config.toml
num_hidden_layers = 9
hidden_size = 512
num_attention_heads = 12
num_key_value_heads = 4
head_dim = 64
intermediate_size = 704
vocab_size = 50257
hidden_act = "swiglu"
norm = "rmsnorm"
norm_place = "pre"
norm_eps = 1e-05
positions = "rope"
rope_theta = 10000.0
rope_fraction = 1.0
qk_norm = false
attn_scale = 0.125
bias = "none"
tie_word_embeddings = false
parallel_block = false
init = "uniform"
init_std_qkv = 0.0175
init_std_o = 0.00336
init_std_up = 0.0175
init_std_down = 0.00351
optimizer = "muon_variant"
learning_rate = 0.00131
beta1 = 0.95
weight_decay = 0.42
lr_head = 0.00479
max_grad_norm = 2.0
warmup_steps = 200
schedule = "wsd"
decay_fraction = 0.83
decay_shape = "sqrt"
final_lr_fraction = 0.0
batch_tokens = [65536, 131072]
max_seq_len = 1024
doc_mask = false
train_tokens = 478000000
max_steps = 5216
dataset = "wikipedia_en"
Each number is 128 + 32 x the weight over the matrix's rms, rounded and kept within 0 to 255. Layers, rows and columns count from 0. Numbers have three digits each.

# k: layer 4 attention key, 256x512, rms 0.0314, rows 145-171, columns 256-383
# q: layer 4 attention query, 768x512, rms 0.0307, rows 402-427,466-491,530-555, columns 256-383
k145:141150137144105165125109106125135140156109191117162121095116111125180138152176156114140084136157159101173166170122146116110089142150113101111182126110119119089135073131058155064112144130192109193093130094138129144150163159174125124102146117120071109126078107121158127108121106100144136125109178091144087162131125100085106122113154137174137187138183133115177181130152161145058129124113
q402:137074117118110129107162104138097115172076085087178176147118122165120129144151185162152149172148147103126203088187195116078142180112114118194109153157116124140124148153094139124082109171126141162166140127120113127097134127124164093191116155073099201086160119085100117140166053079118085121108126127157167122080158106079111150181142105104107110103176127171107084161144174188131151079149
q466:163132062141113076169147143106156122156115096169172150117118102130119130130208097131137131132180105105122203143123127127145125126143063130133153113116121144155129105132152126084100109111123104183098168122099143165072104131180152161147167100116142117073123138129118116165133124080145141049080124104119118199177108054139106115124124120047065169077139079109135147094157135092091155094076
q530:146125166060120100104098128160155117130158121124119129124157139199149121065113146092133078111137165139157126112127165128131086163074154103057147084093111134143118146170125159107124102109123188172119154164148101136136192121149100076095113111154141125133167219122136148173173176081175122173075133120107164125091127109138091085158184083076149123153126158105183204083137058157118089110163
k146:149124118106136122124119144087123134123141111121190101099112062154140158154139197159120140128151121133140173121132104154126107138181145107154144162136180110102134111126172124147115136164126094175093171125086145123161156069107171156137139132156127101160121136160127119096116186147047129088182091090101143094170116111144127115167148114146103165159148135081147168186161123101149129117106
q403:113117110144130141173205151121045068152144110122174123095146079154130128176115037104143132062176135118121135116136083162152166154131158147092100097122109115091147146173087097087185142088113148045134156103172140152152125092097163115119167146105190172141139122117078114172076108169120145101142117125116113154144130143091147066099179149048135141113092136101108137100131103152149128121070
q467:085163093195107091161189162149142187150145130117127086124125137104128072146070088116125145142168099178135152123112134096130123128082128134099151108145113166103130122118118159117131114127123136132154149164125121129137044119099142156091117105164139093134139149163174145116168117144185168144120110108123114082169144063119177091125148089090115107116165058123111128140120121152108107154116
q531:172149143082154199083175129102189157128139157116096052200098134127143132151130187133142104109173110102088065159150117097124104084162113152113141153104116127121099144061076146190111151088132132114144134112097107171104132156053151093111167111147150118185115133159148105091101086128163068083127103160144137136156168134120137153142111108147113028160143118092111069172129119134102145083195
k147:121118113140083064133145150117150110157083098143179187073120175118132190098122134138143138134123158075108158135160162095152158125111057144089161085116135116168132170182055132136207118115113129060153221158128082085122140163158096141104120066141137124073127158123119130091154112120065107159130158124172135110116110075125124094158096123128084132098170140090169109087155137114194142121143
q404:118129136150125144127120179131147090089100143118186159084121124117145127153134106120167156115175110128135124148131144149153137099128073144143182101146160105131070136140128118135093097145158158123161132098138123129116125099155120090098141136120143138156134129121142167146105123133115115104085097149144146142102096157131155104102121142098144152107150106172104156156102140151180153150097
q468:096139146188119153095145153118142140132091181135134123144120115165106138143124080095066168113155143145186062152127118147190143109131129125159129083087112130126138145118140116131124099173114171171130101151143183118115079166107137155083112137139085063170111172132125132100146132172176135139100118112118136163096126126084127171148122161128179132117173108098120096170182167172163123115120
q532:141041147133117185147166103191176104138136164049122145140090115121155112120079120117146150116152157102144147118132154131107172167105139149118114133144163128113086135143091159106127203168137155114152187087090118087112146160100108083109151124139109139102111118145138148198188145193095097177128112144185105141161147148191131141120090085075081081102138098106116194121159123122146151184160
k148:163090052132121157073123110111144068104120077108087113151141145185124084096146103128099110070113134117144150113130076141115166080104136097162112134132101118177128163112069125105087165205137157166067124121056123179206151130124098115089098160119157088109083122120154127055169089130098145100127099090152113162089122132080105105134130083111142121134138165130105095100167186148112141091129
q405:095161140071123123145139097083141123118090146098140170098174168178104110097054222137153106129078187092107114145155131138106114144126109177077181175097153085123130094110052113137170131087071040070143129121131109162132121119143156172083123060134054108160150107096147101085130161153115128117132115097111106124159155141161126058157165140152118098186137141140147144159189171138171093066159
q469:084116146149106111177153076141090088139142157073099107158118119164147099152103109105074167066124141159203154125089117131089146138109175085138126142121090147125123090132150152104144121110108130089137142147169090124150099153123173112123168142122089079183078079155171108147081168146162125156091130156132161132105151167122132179176151093171161100133149122124103115162150149147145128185177
q533:133141122087146141110069108134080081110118139071137106123154142131104135089145116136103169114142102112156086138175131196184152159149119097118112101152112145059081081140064129095166091128180162132115134131143128112173121135152150111140140046144103105148101124086115167122197073126149130066136119136130154124159146057120130108140133149144143117139113118089146120091098137104199164107152
k149:141195152165141197118167121131098176183117143118113145163184155112114096124119163133113110166096102124191085187084125117188146078153127145149133117143137180142134203133099159078085129169117099119119093096090109136139170139119135127118140085159079094200117139104187121126135122104138093155136156174152128125108113129088098129143143132170126142183105193102163121094148130169141098079090
q406:178092158070113132127097162074162111142187049106093170128162082160145138133121088084156070077099128082082092144148153108163202098074109139127138094164165174141102142108082174108118109139085118114109133148124125111149187107141177099116101117051151067136116153176125155111130105105132208085094065124124157094140169085071097069104126125104090177145110138164103159125144145134163133103104
q470:146157159115126116179120111131091161096110145093113072120090138181161155111136078111126141120146157132118096077161139099093155135132107141146111125171116159073137135102131122120152167166130119119169181100176111130091110129063142131190073146124105124123140141131165141170136139110120086150106117125094126129132111140150127163128157134101137083131136090112160115124121117151086122133144
q534:126115132114141129091061107106114131109179150139117165114128126149074129088187119139093110106117163128112097115141153141136119107123137134164192162122189163118166173153137104134159124135115126113100058108132199149058106142182136147092168161142138194115150146107116119091105149144127142114147136146147119124163160158113187172124105164163159138129122138140121076139155151122132149180140
k150:130152145110123115127102140146142130158088133168136064142091135118130156114154150151119129162191154158054117137112157097071122160147123108095146077188142098109121130118097089114182098122131085146116123186169082134169127178106090168138076135150094095076058137152180089102130088143201140159164130139158086134159098134164135109136076119173124131096147085102125141142140130122122145154186
q407:109095107144113150163184197122126129122164107130158107086083094107124135145151101067161131134160057101082120085109159108142145133118123079092111095084132146118134068132206150099122102143159122152101183063119143116154130170081106084104135102082133112128131088134145127114171135174145129134098020174175134107140104106072148095101150115111119214175092204158151157097059139121131151146105
q471:117151175146140179073157153134120094118151125191112134182140086133115159125131167126126118122086122120090108133129109112096155158138120099127092155167171153136124180162150140148075133136104128153124122103158158083174132133108117135136148144188164129120152066092147192162145124098174166129202100090109082158107192154139124114142138127103086120092185110120142120135097129188047221142145
q535:057157150132154121076115120159119134112189092098108128073090063099169095176143126168155109038132158180078141152081134115105099118101108188170143149113164181129102076102127084171137098168156136077144093137161111158124104158122144129092079106109097069159146105129116114131170143163090157072077142164121152079144063110169076163099118089189110085097109155081128097179139141111168138136096
k151:137047094141115132111183102182150079137095112109158132165119076209124116124185150089127100140109073186099146108160089096150103174168116087094151145140125136129138123165109166097098130140141195121086077159094164092129148112108121104118156208171175103132061114153102144085162107162097147179167193134165121141138151147211109097087144091116125150070099077078142112109045146101099119183104
q408:134109141151118080179154096134063111162123131071163139139107177128082134176083094053173135108133158158118164120120155166098133126168187204141193127101100122068120156158172129096153160133159106046206127143183165146099125119127134126128131136122105132119098142101145115146098077081195084104079151122182155165163099181146082162185110108163101141127151135130103143139085130078093099126181
q472:103109097132141112126153095129116128138116143102100151197062117130138101138130129170130125147136188150111117167139129136143127078114092113103108170119126131117148127151117103142099165061126094176157145158095133091075159105123093174143125103143133155102078140127126133116090146088164151122134135124131132183125183114185123160165122098109204127145123183107121091091135182100103130164109
q536:078071082174110141114124203118152065107135077156146137130093206103116117159179122170160118149185115105104162092114127130081132238089127100112128175179121116144164108156186109132150107107142156103113153149104097134108140165158127136208125163155118106100120082141151141140068110195112120153121053111115123170106149138124178111125139053057123137066156119107174078138120112125156186145077
k152:177119085154087172141175164162116132180186122160136142144134138100178167142206121170122086148125130123090140186154150116164107117192144189201160092141074060136091142198123141107189122096132193107157102115137114130169125109124133138074124099099117133173123121165131163119149184077132089154148164129139125171097139128106138127138154136095129155171110086130126131091147109108103106136127
q409:116120199132059138139140112166076137069159119174134148050166117131127095174106055143178135135187059129193155104148161127125153134063082169119169101112088143147095187138100129156151093126185116122132135133131134116151095171168126151144105120099120128121112142145099080154119170130097148092088114150099155167138118084159127097129164117082110157122117103133130057117155153133135113103102
q473:139137117157142169133173098124120135105102167137144139165074033117106137147153075149154145107133135159130175125113140116162156077124143129150188153147168172076098141154095158109124101133199093167137120137148115098114133148134125154131115169162069116129091137128106160182100156102079113096082132089102108136111211119113114133138181108090126142118141142160128110137095158150099130191130
q537:130087161058128173130142171102157146133094145095166138140108147137144183154165147162129167095096163079128102098155150117118169166100142072140128066064105123136168116148083142160136065240152111109133159174120140154108138089160095088128194123196162210146154155135117098142149113092104125104100114095154147092120152136118141092174161113109127096120123110137058135042164103094150084153132
k153:153134149174129103104117116182124163179100172068087098186174115120114158175111091084095038075153141158138160136146108082080130113129145164142129136139138146129124077112108134129119099170151149068135172096122145187086147174137143074083154118207129159109121141148131101157165091148128108149089095151129149163133200178128112145138126107184097121133135133146120133141092150094123088148134
q410:148130061108195123102178102079117159123082137096106165182127097133130125155129168134102147122137155066130099112091071111162130219151122080126111190150102043088174102160158102160166106164154113187147186126106109169109094137099133094137046145112165150150150097106150162123165190172083106097121124150140116053172138132111061098142136111196181129107110158161160119119096101166112123104105
q474:081097123100143158183139142124104138119106133148139104128114112125148069120180059102141153104150182117129106161110177134081139129103102103131118118170097079112102096124101134115187109107134128086112115117072126103147063098126133114128132083153056180119153140076171161108161140142145130159100142146124068106108122135175159098119127119168145136121088143140118081154079142108147127142150
q538:119177139130121098105121053139092131123177100152183069125178140153162130151206172227153150084172110129094118134138120166150175147124130133104132135123166115126115162138122136087113168087108096129135179091104150126105092124118141185101106107095094118136129103146185052087044120102073096056119154141113157136125138114135170115138131152151111059188139096169145121092179185181125119109075
k154:123066154179127123148150065144120148086093157125157058138151170135099157128154141196144161105087097087154129140125107148080113062135150125128094097164143146094148080166143126154162147106136162143116109144163093130069184134115139123109130090104150156133134128100136172127152126107053124116144106115149120107123145052113136149105099116098103181106094168113164074134148115161104097125118
q411:110233147128093116134147115144056116140141146147159095140134103136138145177129055061114156180185148186088172160101116176100092138136100116158143108084116115143111151131132137110135174119125128086145098145148133187153050100111132143101163073141159180081106107120119066094156100143139084048112184158093164078147142169147132135157121115158133137146078135103143154187117120101120136148114
q475:103140133146173158089151105137138110129115148130120150157108107172135144126196190175162141124115169130162197151175123099155137088128174127160132168101153130134089131138180078150134127118146128105092130109147105215114181130137166142114138167133162105058165076091112123168132128165066080122153141108110069155117132126172153180098105106085121080156120037141089057134093118099121135137152
q539:105126162152170151151088065157123151139143175145172161098075065150060114169159113077122182143114112132226166135167104188194145085104121155120102097103135117144137163142115090133101166160130122105074101092093174103054129162099068106156152144156087142154161124100069174200195081126154170125106112153144104083150168074141117131135168100042098133109123133146061133179077128117197060141109
k155:178161141119088077169082140105143171092117117114114123171113035141143118147144104066162112158146129106123091162129148101130082170153136150123159152192131136126124081169114117192056102151150117076156084113171139133135209193168175129089121113115144143117111149151178127153111080136172154128139090150094170140124112142157105171156168098118111090143128201137143112137149163096141082094111
q412:093113142154127138181171107095098145181142093131101094158130184156154143103110133079129104160138128118089151141111137148121075148151143139116156183106098147150164113072084183110133118113153111205134164098185134167126121119072133114096149147132112196113117097110143066104139108160110151137125190145103164102119117148101132162181117150141134111135071119134142141196116069164131114180132
q476:156170163151189119118150081142178129110150098137124124119148140156097182091147172151142150119125147143107096140133149111095112107145146174073155139154151141154096105172094090153116089078107081149130170119156121118124112156125153170134207111104114110170150117104139108132095136205108161110081085119147134140158150110097164126134131149181158166193107136136155124138114157154149136101163
q540:115136123165071096076171079078118120150085114109109191157130150119090136169167128112128094127131168153135097144127131167111162155117140148128118135127112172099125115140202161079159138139114084094136119120164142167131095119114162148149133151123097137082124118130141179142168057119139119134130139089066151156151157110114181118148094092103155139116184176150166126152144129116067108084166
k156:121099099139191148160143180121067080092106188081118126146074132110106124134117092123179085174109160181080169090150219107135086132157142128082089090089140112118148091135187124205085163097078164110084113131131100161093103106071074140159121134187126138109134135142149150114117150097085143103094093161169153153116136110113079110116174131131115116157099123131149160141165091122105134087141
q413:115150135140134119134110126153126164161181149181110164096119119122187110135144131143212047090164071129089169144163140190125166105147201173160104090124096122178147156111191103104167122149176092118153109130125133108156095137166097095128083160118124116149085138111183130177109106139188141215094155116121147180105068143138135152122190085057173118096105114132084140080121134109092209096168
q477:124112119078108118131159149081175140143122124108166171111161156143128123164173145111167070099084151106081158135127086118118107052170087129121152130139097122106165093095092130176122166187187130142120118179047126136135146124119121110164170138167122133108138150137104080132126145113122165137196118127152127146121080116121093102118096127105140109155105131135107069139114088120145117147152
q541:130083086136093115174112171156109141120145097139138130109157061137128157121128131070129111147164089134113099164135143082212207117107107138164118127137111112191119065135152148217159125096157123113117144124157135140166052095155136148133078117162115153103136151147107096118081161104077152115143112183106087095196129128164155056179086127074162165117039137162117156172140179078148127113143
k157:175127133146109161133142120155113192099149116068117078105080081144052230088164138086088176106168138126125130177125049108160118192157146156087146154101161114157101127126106167101137091115130099127058141205128069120084108091111176164125084165123125132149123131077087153166165126138122155139087173101112154150169143154145157150092160141111104169098131160162127100084142152075130058102101
q414:096158069145102080110099191201126105116125129114079184131144185078149117083169185119184135105123076110129160140112085123123088141119147108138184131206154148119096163150222216193133159132116176187196159138095112153086155104103158176130128164118111123103155143158173111163108120084158167089091121101190143106128108124123136065119085179132152127135125096110161149176113117120190182162135
q478:135140098153150137118155121107159125119141123188087126111156144135136153068053103174168107070137119151116099130119103069123132115122095103120133098108153067070111128128162143129138130065138166127097140106146117091097161108091144176133088124108111161090084172137124183158151117123121120177102053147117114134139146103121155078140146183087102143115120124155120140141105196124144187113157
q542:135056119090074158115197179089169149142132141096111143112141166154132152120132112105110084164094129115144105093137083168129144140131104132100111115092131108092078151142145097099162084148158147092111158099145143128172144119139117132105196130167134167119214157164156148091143139134111147160136187136100111120120179137159118140126187087126121078112112118096093108142125116129115112076180
k158:067147074188161157109165088179073158130177159145115143054164126147134138125130102185122121188129095142078135142177142158188143097128124105122181135169121193149085133133111136094131098133153107081104055137073172151059164166083131145118135103097136093102147130151150165157143154095135092134154123163133107139115125123137124081128129168143130106129138185148130148140156106121178192167054
q415:114120100101144164038156113145044179121122103148101146102228155135127138140103104148146142119125150171146086180136086152168157158160168127172109084145117141138163161092137130083102167171162150149172101094156106138128135078135197099104099175187129160158155076109139090107168095129131172090074172122154140132099148155167096165148107159125169094141132208124112171119131055135127141105120
q479:134127133153106146130152153113118143097095157180129086160091189155116130131150124122096176160126141121113119151132100144099141138131175151129123167124113113122151148127179186132096139158134132112103134128140138127113147118070113157142126118154128114116132133122119150098182090121169096109152084119138161140159104148081099153165132087120110139139128122123131043107134150102188107126135
q543:137126072106084106161153146117156168182154145129148101155159104129151126182157210141126160200058096118078129169146152139111130122137118089155137126090137167051090135054086139119142099095137090134146151132140159146152144115089103120112134134094175105133123159063136161086151135152166138079108169148146069071160122162198122141177151125179185108168165167162149167150170122148087154090119
k159:089085096148153146119160209097113124144147164189145184108150133057085118133101138124170126127087141123180124114087113170111176138163162181092162087168149098167067131112132088125106106100151127167172115170167116130065133057164147130133128058090131093160137088120085140123112052136087087099241100067141146136123151117101136077152165113144143137152146160143121133231122126131148151092149
q416:049161143130067128073135160138175160105129118104160172150105127166152105115161145063152123181093057119053138114174167093137122111101129145154128082134217133132129144108095122147126137105101130122130123131167127149149133073184150088140132124073168162197164200091120142153109167139111124110133113160072115099139164101130135127181117168091160173188154117156118145153139125173133164125047
q480:161137138194170066108118167136148091115132087082161118160118095091152112157180115153189138139141110083118103131136094167098125133138088124105104112148099138087141124143135176093126076111148168107100123107099172167156075131100131139135150147110134071114126152157138139143091184153064109144104143138154098087100103128067135099141148117149152080143148138144162127112137051154160117117102
q544:168092153145156141091075086106102092108123147120128159159150078094113186088151146134165084104114102181163148132153152132130137155156142078108064153147109184123085111144119094182131099101109147142156135091091141096094094147093146190138102158133111122127135141125114108114151183158137142139145176155109147132116160105142131128129137162143094166083081123065166111074191095150126074166107
k160:150114123133072089120139168115129121134160121114127124107190068136132129130152108143112153126138099116118125091142136140174183109150157169137166131133092125098110144098118139122117185120155114172097102149119139140092169111164126127106136131168133160091110115113129115158162116108075173092154132162167135124099145064129155079104171145153140110087113133150109187083115135161136120072082
q417:161154157164160123143132131146131156127130187156120150176063122106118166118178130056141158107158112124122122143143139172105142113115162171187160098109122133101141126138154124158169124145139124067088141129144111115187159126128085185133107092130120161153031124155108106092086135136142140161091064110106127064122049129111098089113140154064111146112097105120116135121073110046144145122163
q481:176110149091159140093152127184144105134130124155153164128076177073135106158101154141146054060125101136152131174121137098150194161125107168089126154132123125146146140130154121108152162117129112149117148101150111130113119096132164103149070039175163163080110123135138118145110152117111136117126145161159163116172102158053102141052138137130195102124158097097132136119153122127101115134129
q545:122105105148136102125111093130106115149166143082122104164108108146136135082140106112166099121172111052104125122170103143140141084130173170164137146129119129077178123153177139171080107148157126105090095168131112110124121104127150120149069179118188109115112124093166184140131142142169104126139051169182167050164117150081156151096113121138111187109146155110110172136092150149152152158118
k161:110127144107132094107098145159158076100166127125142096124115090110117090087100176063145092206116108160143072130122105078124139140129248160097159128089162144138064133167119110183143140125130138135156086108113110174102201112132094091102152104127116159159157121106120088123066131135120162124171122120127155145135128093141158022113114104076120064128078076132151115099142114111153167169143
q418:114128055150069127149084152051104114093098132174190158097124157141155110094145071177128197120046105132202177120174125127092089153105121192103170147055125102061118117137074131134207121152147127074188120204167108090163166115132119115103146187119136112104172137082159202104127148151126158160067022104133152148172110155215119061155222213129155076085048154163107145129130142196154120149095
q482:114143063219103162136096141138119113173114146099130143120095215118116134129126147130121152113131136163224103133167129144124141135097191167091176168153107144012093133140086089093148152067124148186123139153157127128153139175144169140076136093125144083167173212105166109081122083169054118116119165122131177167135072127100137180114175163149192096113146147132106139122131167139088174173134
q546:165092147147066163162120132135097091158137171058095163129149162123171091147092146089100161150117128145116098087121161183120120134099131171188142099148126128113122101113138140086167093115112162107048086091205130172178137105131158055093168183096097096135133161138141150088104129090132121114110082106127139132143107151164127114129155135181112118086102164104083109188146129112128161159076
k162:136141094170086180154162152107108119089139088100163156186138119130170171123165124148105091119144126231158088194172129105182183136091069201101116140080161113145118148139117144144183116110150112094114051114084120099158202198128124180081147135114051092174137097099232098137103079110150104111139153167093112141151097061131133180160139146103147071132076102086180154103128097142113158131154
q419:101178132116172121183194099111077125121124133134157089132099100126187093181116133111144099122135160064192107102093182173111090176124149081109090146074075129180077072105121119119115087099146138127064124067059127128153172162091130083108122068137223104163115134135067065101174097213179137244132137108119144121094171140137141105149111105134158173075075112174173127122153174095136136116145
q483:122150084111100114137091099144146113105162155106122135159131125107114165152114173125106074142156184158147121157146124111182159129172144157137119112141095136093113104109154067094101134074098128133148145089128145187192124128134176142149095125112151124157113142139088137172171101120061155115200114098157167103131152128075163106102137146186072146119134116151048092125122133084127078094162
q547:094133108054122161147106186146149140131074097101066144090090154132118072133132148097090118160184079138141081147157121149154122136064139153139116047153153140171129106169093114118171121166124104154118121127157175137138130136085117165134130144125138113124095136129170088102156133101101166130110095075129093065183140110132126079110146119099168072168141141165142145160124116105118160160115
k163:106103146180125155177177109102194052194109139147107171113111150122124121123158124150131100124120126122159222182134135143112126186161206080095086158118154104084155132098151133075128151111139129089105087175167121175098102084137133155169170133146107115127179097086194074149187111149139096202147147105137105131148073087137159196117117111137110179147049159149139151108126144064030089107172
q420:132108164067116125148129081099132122058129096086079126095061036134179195121166096100074111130128152090061122110167123192148129148134102093094093108107130089117117144118127127122098101155080127167113151150172218078143125146090110164132099134130165092085099130165206225172115087138179139137138161103098166090064150158039161124143077164139066144157100176182135120132074152160091050090166
q484:109116088134046167149100075150154098176149092091162213141153104146137158084109157161134076105175126131105144157129122162125093142117099108175086109118089138133145129210112100108099155091141134112121200165168082164101199124091152052160123088143127138149188132128169123187111111142157154155178104096116170128129073126097144156146096155147103065162077154123125156132120074142088108114165
q548:166099098095126126150117129158148140134171088149134140075114112107114141117078058118131139096136119129074157187179123107119125179169109127106115188116155131068115206169109123126191139093155136155094090054109075095121141150152080157106171093126112138174180102127090120174148172178090136121130113087090149154171128150076104143064120091084160132113150098123067146120163124092088117146111
k164:150149180166151152100084090172138140161132153127094156113113094129118189125140111153101121157161099081124120135126087098139110163134137122138081149110181156168137124134148119112120093149091142149109099125160152065145095148074113078203123123132152160128107115170145051131094073176129158147133151156145140097085177148130055156125121140145113132103145170110126088131105118180021102086117
q421:134140122124134140092127144138038111125097064149136074130122154130093151111124091110103189187135132149081104123157115156135053138085125034116062079131091182154180075062170203162125117131113155078113172119083184070095097143112131133157146143152155078151106117147159012174196076090211143131105086140136115081092096136209134170124026170129118129076210145130120099106144070158148105132132
q485:110138151138126104148161182094076144132152118134080098149107129112077110105117080099120097104154145127118144141127119144124126130120109085159099128134089110134176095087095144096175150121094147159105161150107183119095136100118088080130137126161157168154097150119151103102112101108145166130137144103126172116099119124096127125092148125078147117099096177158159177152143138109144100094116
q549:183119091147146147172104152123162085134123145117131149131144190117141138149156148173121144163115081127113149125145132113086106146166138135122111092117122134138140071157178185170157133115170101128101098166090126152086182139181190130131128150184139163151129139139117090162149061158149137118146091140112089144068119136110115128141178169133141144137169108135173103147133116114095154170138
k165:142148124143143170075138156112170098151141112167096184121114131114096094105119155122126138147121193163064132146125203106165107167183101096122094158130137115091137134123095146071119117189153141116123166148079120127131121078098124122150183146141116081169157163133080183157097176109117115134128040125192165133112196114145076127143113165192158146154167204160099119098121219140150105181163
q422:061191163092126089132095073090118132175062105173091119202081128142148083150126135106150179188146114176101131103086153116088104126186088141144133076109064139201191167102127173165067176077163114083108123086093105141104124146106138103162086129112120121189142116178104014156148151136180096150120098191182162131140080161155164127060103091247049153136106135169155078140130105107097084112148
q486:132108152139193121102183126096062076155115222166115141073124130107112120136077152112134050172111167104117190129107114171141145148141119052090128139143100084183163170090152114128204145094121096097102129140141063146126057122143134142086129128112172160157122142163102081106176156115125143117145110098109130174108124118123129126118086107098116154132115111208122099111113142129094077129133
q550:131182164141139095160116061183154130124143088156152110187130096102121110117180148098128139159122116103145106095159103073121118104167129161112135194151139145135134098127187121121131172124089095185098160168157155216137093066137097150140135169111095117092130115159127169103055145191131135135147143149120118150109137183075211125084133134140190189130135102109121129164138198111131109048163
k166:130151198146139080131119150110047060088094190138083169153178184080120157097060181070119068152144138123150178094113131121124148162140112132160149145124066084091195162118147125104077183080106133112087089135059107218092150068173136175109119133133120168142084142096157152112139140093089072087156159097106170110130098075120132125082054079180153203107154155048103181169162162147061161095104
q423:158143112157138111062185139119131128114157143096091098129078158099154111149139106175158099168140138135039218153156142143131091098111084094135166158090124129084141077160061092052109212156154145104146083159147103165061087085179128133111127107147098092106183142138159130166112113133205187109109121117113125141099131196108108125160102098180135164162082152138146128135145124153058160152112
q487:162104183132164051143131133108141165104143090090120182117120146129075056171065064125088061130111103122078105115099148095204102056122154121066040090115081103111164156018123150138121137123128145088120148180068167153183120092133192113110107115130095156090177152100120098121103071121111167185151069169090113106104118150141115108110087130146109142204082172121090128103145171131103153155124
q551:119167132092119105162120148163145148129124131139105135127110105138142104156132168119080138123130107155146129109064153119083157083135144143072171099126143077112149094106104133042128135157132177103125072147108167125180131083135157110111131144105079120181121157160120160128147155107020166105148094109155144123152152143134117135194160157132107147124136122100103146135077119196154124083150
k167:079154140109097140090175095093108120172096152067107130151158172174147074133092136107116114112188119110113085092062137154169102084117107102116187144179170138132174164110099130112095117174111152145185132124098131167097042136176165110096115108078132153131140110132102192176109120141057082219071067164118113145141175144198150097111135153178137147112097188079117102064160163114160158099175
q424:177048149041107055136184104135186179059128081164097091116126172109109091122117067169154167219085092114232170130108130034114166189115092129220152112116081107151102237136087138085148137134155147069229130128126175070071134116198142071124124186080243106152164104153133106136134165154139152101110121065073154119150103122127153173112088156105111132145166134206063098194112132242164144156134
q488:112164091212131158158123117093134166117085067161162148069164152124111075103092111104142118195157152195155100179065139098125114122167135165163133161111109064100179146082134173138073085091135203152176151122104117157126098149185148102115137145131140111138109105146059152129096124123105129124133089126135105157157118051147135174126139095127126151118097045113137164134117133140164124098180
q552:181154137178125133120119146072100166153129120176115083133087138081114162068140086173068151133153089122087159156100108134133142193116137119196130159143070144065130153133165079071176109155122137088154174189166111146093107125159108099101123134122093133111149079146132159103181118155159132039152153154144126130171133162097128136137139176165136098173154152072125105111160123116109169145157
k168:136161147127144163113138108176137166134164120155186124156102127142106109087117170149091176122112110189149103087132106089136092085127116144119203110100137125108097177114140154085146137132089126119097125056025070060117086119135175158137179164123084093184122125128142142107084200128103084109129088128121165157153107158173094139156166162151128126071178096203128153137121144142106121151145
q425:157157054146061125159198143068089158129088137095126140135176100162094118161081096095146159184124098131098151147171105093102108170091143068093162130130138085149136056101113123059150121105130056147136123127079108162117143168138180169093102199148111134172136122125106137133146135105115177172155135180155147195108148117121104168152207115176223142114125143141120073096170145168126151123145
q489:120167069133135144131146195096098144146144156148197137141095195100104149141064115125093183145134076114151170163135143084070067164071108122148111119107133142164162080114197126132103115112134113092114177154099117118188148112094115134069081117116063136118132130165122137181141150134105111182146120175125122111154149100101111138187096135187118125128130133140129159096116157092067164115170
q553:111119065146040124106080135110122044169106157167114132158105189109134134146143126199130238170124160115110120130072136147157105201150139145132106162121101137112196119058150135143106059094099161122142162117162121150151121172150084083075165192101132091106124139121128150172144140158133058119172132140121167101131148111170155153153101096119106189160105110099181147119154075146114132158111
k169:176040182134096108134169115120197117098112108153116147128092098099116131158130137200124101126135140121098155090168189077127105155196107112151143132115138127200150111082165145180111104143093079100191064131130104081130206110147141126183150177083214150133103111083157162109117141139132175205125070187129107136102148118157121108130149125182075132154110079159069036132136104174136187169120
q426:151152139138111170170114081162073169145176124135158111229218101170152184117167166137156092048120140142145080102121200157109121119128094132114116103198193054139084124132064117131172126047124110144036133139154127125123106153104142136058107129145137135219154146173201154094127160129076114059082083127054122085104136080170143140175168073061194196129153129154137137106144147145138122123129
q490:158121095182125141137187148140074145103107127143149138109180099157187184118188088163108096055195137160081150136151158098153169078098135136115183126135109066146147154125098097130192094142113109102149158097119118128170131167129182110183088136139091134121131121145161157119189200136089114093152126105131098090142173164080125125125097188167119151127174153103150131127124135112148105149092
q554:128104148101112118125090139210123106126115151077160127161096201133087120114139153191129111146151108130147117134124094161087148135140097059094108120153101163114093132110071183133169127153097084128109049041105097052091131165121112114082122157141126116152112082094145159130206139095148154097161206132112092087141101093150110160102136090096163089117188146120169148158123128167085119065144
k170:105135152137165143116099103146144148170094120123126166120189129178080131057163164094082145162132180131133094136120069127099127096094061097144145132144174104110147121133163154111085121048084178139079133110104108159132161084115192176134125122076198148138106112100124094127081154136120167135124129178134162134168113149162081126163184109125145161076147084100156067089114159120076102123098
q427:113150173228094160118147078156128066082207198096088134146147138118164177076196035164232104183106093158105075183116138066180111112104165130158132133197087125158133083199174148136127122119157154079139077078120120106020163149095076114226146147148096181102070085122114131105114120129091134087109157089099097065117116113089151139106100081154111138152171174207103152121100116117153103146089
q491:115152172127134155094104149119105126105123126151162136143132129142148117108173103133203063135109196133143130145138141069155175150097169200147067069108054114175182131116139179095162179149143192127133165112164120111072088096135161103117115115092104137100149092128112073122159066119170105086157155105186166115175097113064174126131097134124106166111149152103137164154163176156203147104186
q555:130118138145153119113098120143097137111102084167140104038125124113173158106079132175083157138110133143108151163144174140119166140130134152112160159134155116103204131080136136107225133135126160139115127156084133093128120146130162139100118118144125119113137115114131181114165154105088146113143146174075186152111142139098115145101134103150108131056160141157161179072122128148175157136140
k171:155131172181134132130125120140105082124192071109129101136094050112133122152045182103162087088119104148164094073094132105212137122135146131123101083141103109125172141142225114163155124124167132113145147128192174056109146126146143153204143132125109184155141093151147122148131128076105168071183106142143110097146097135103089070108077111070156154127148119079133164215149097116255112108088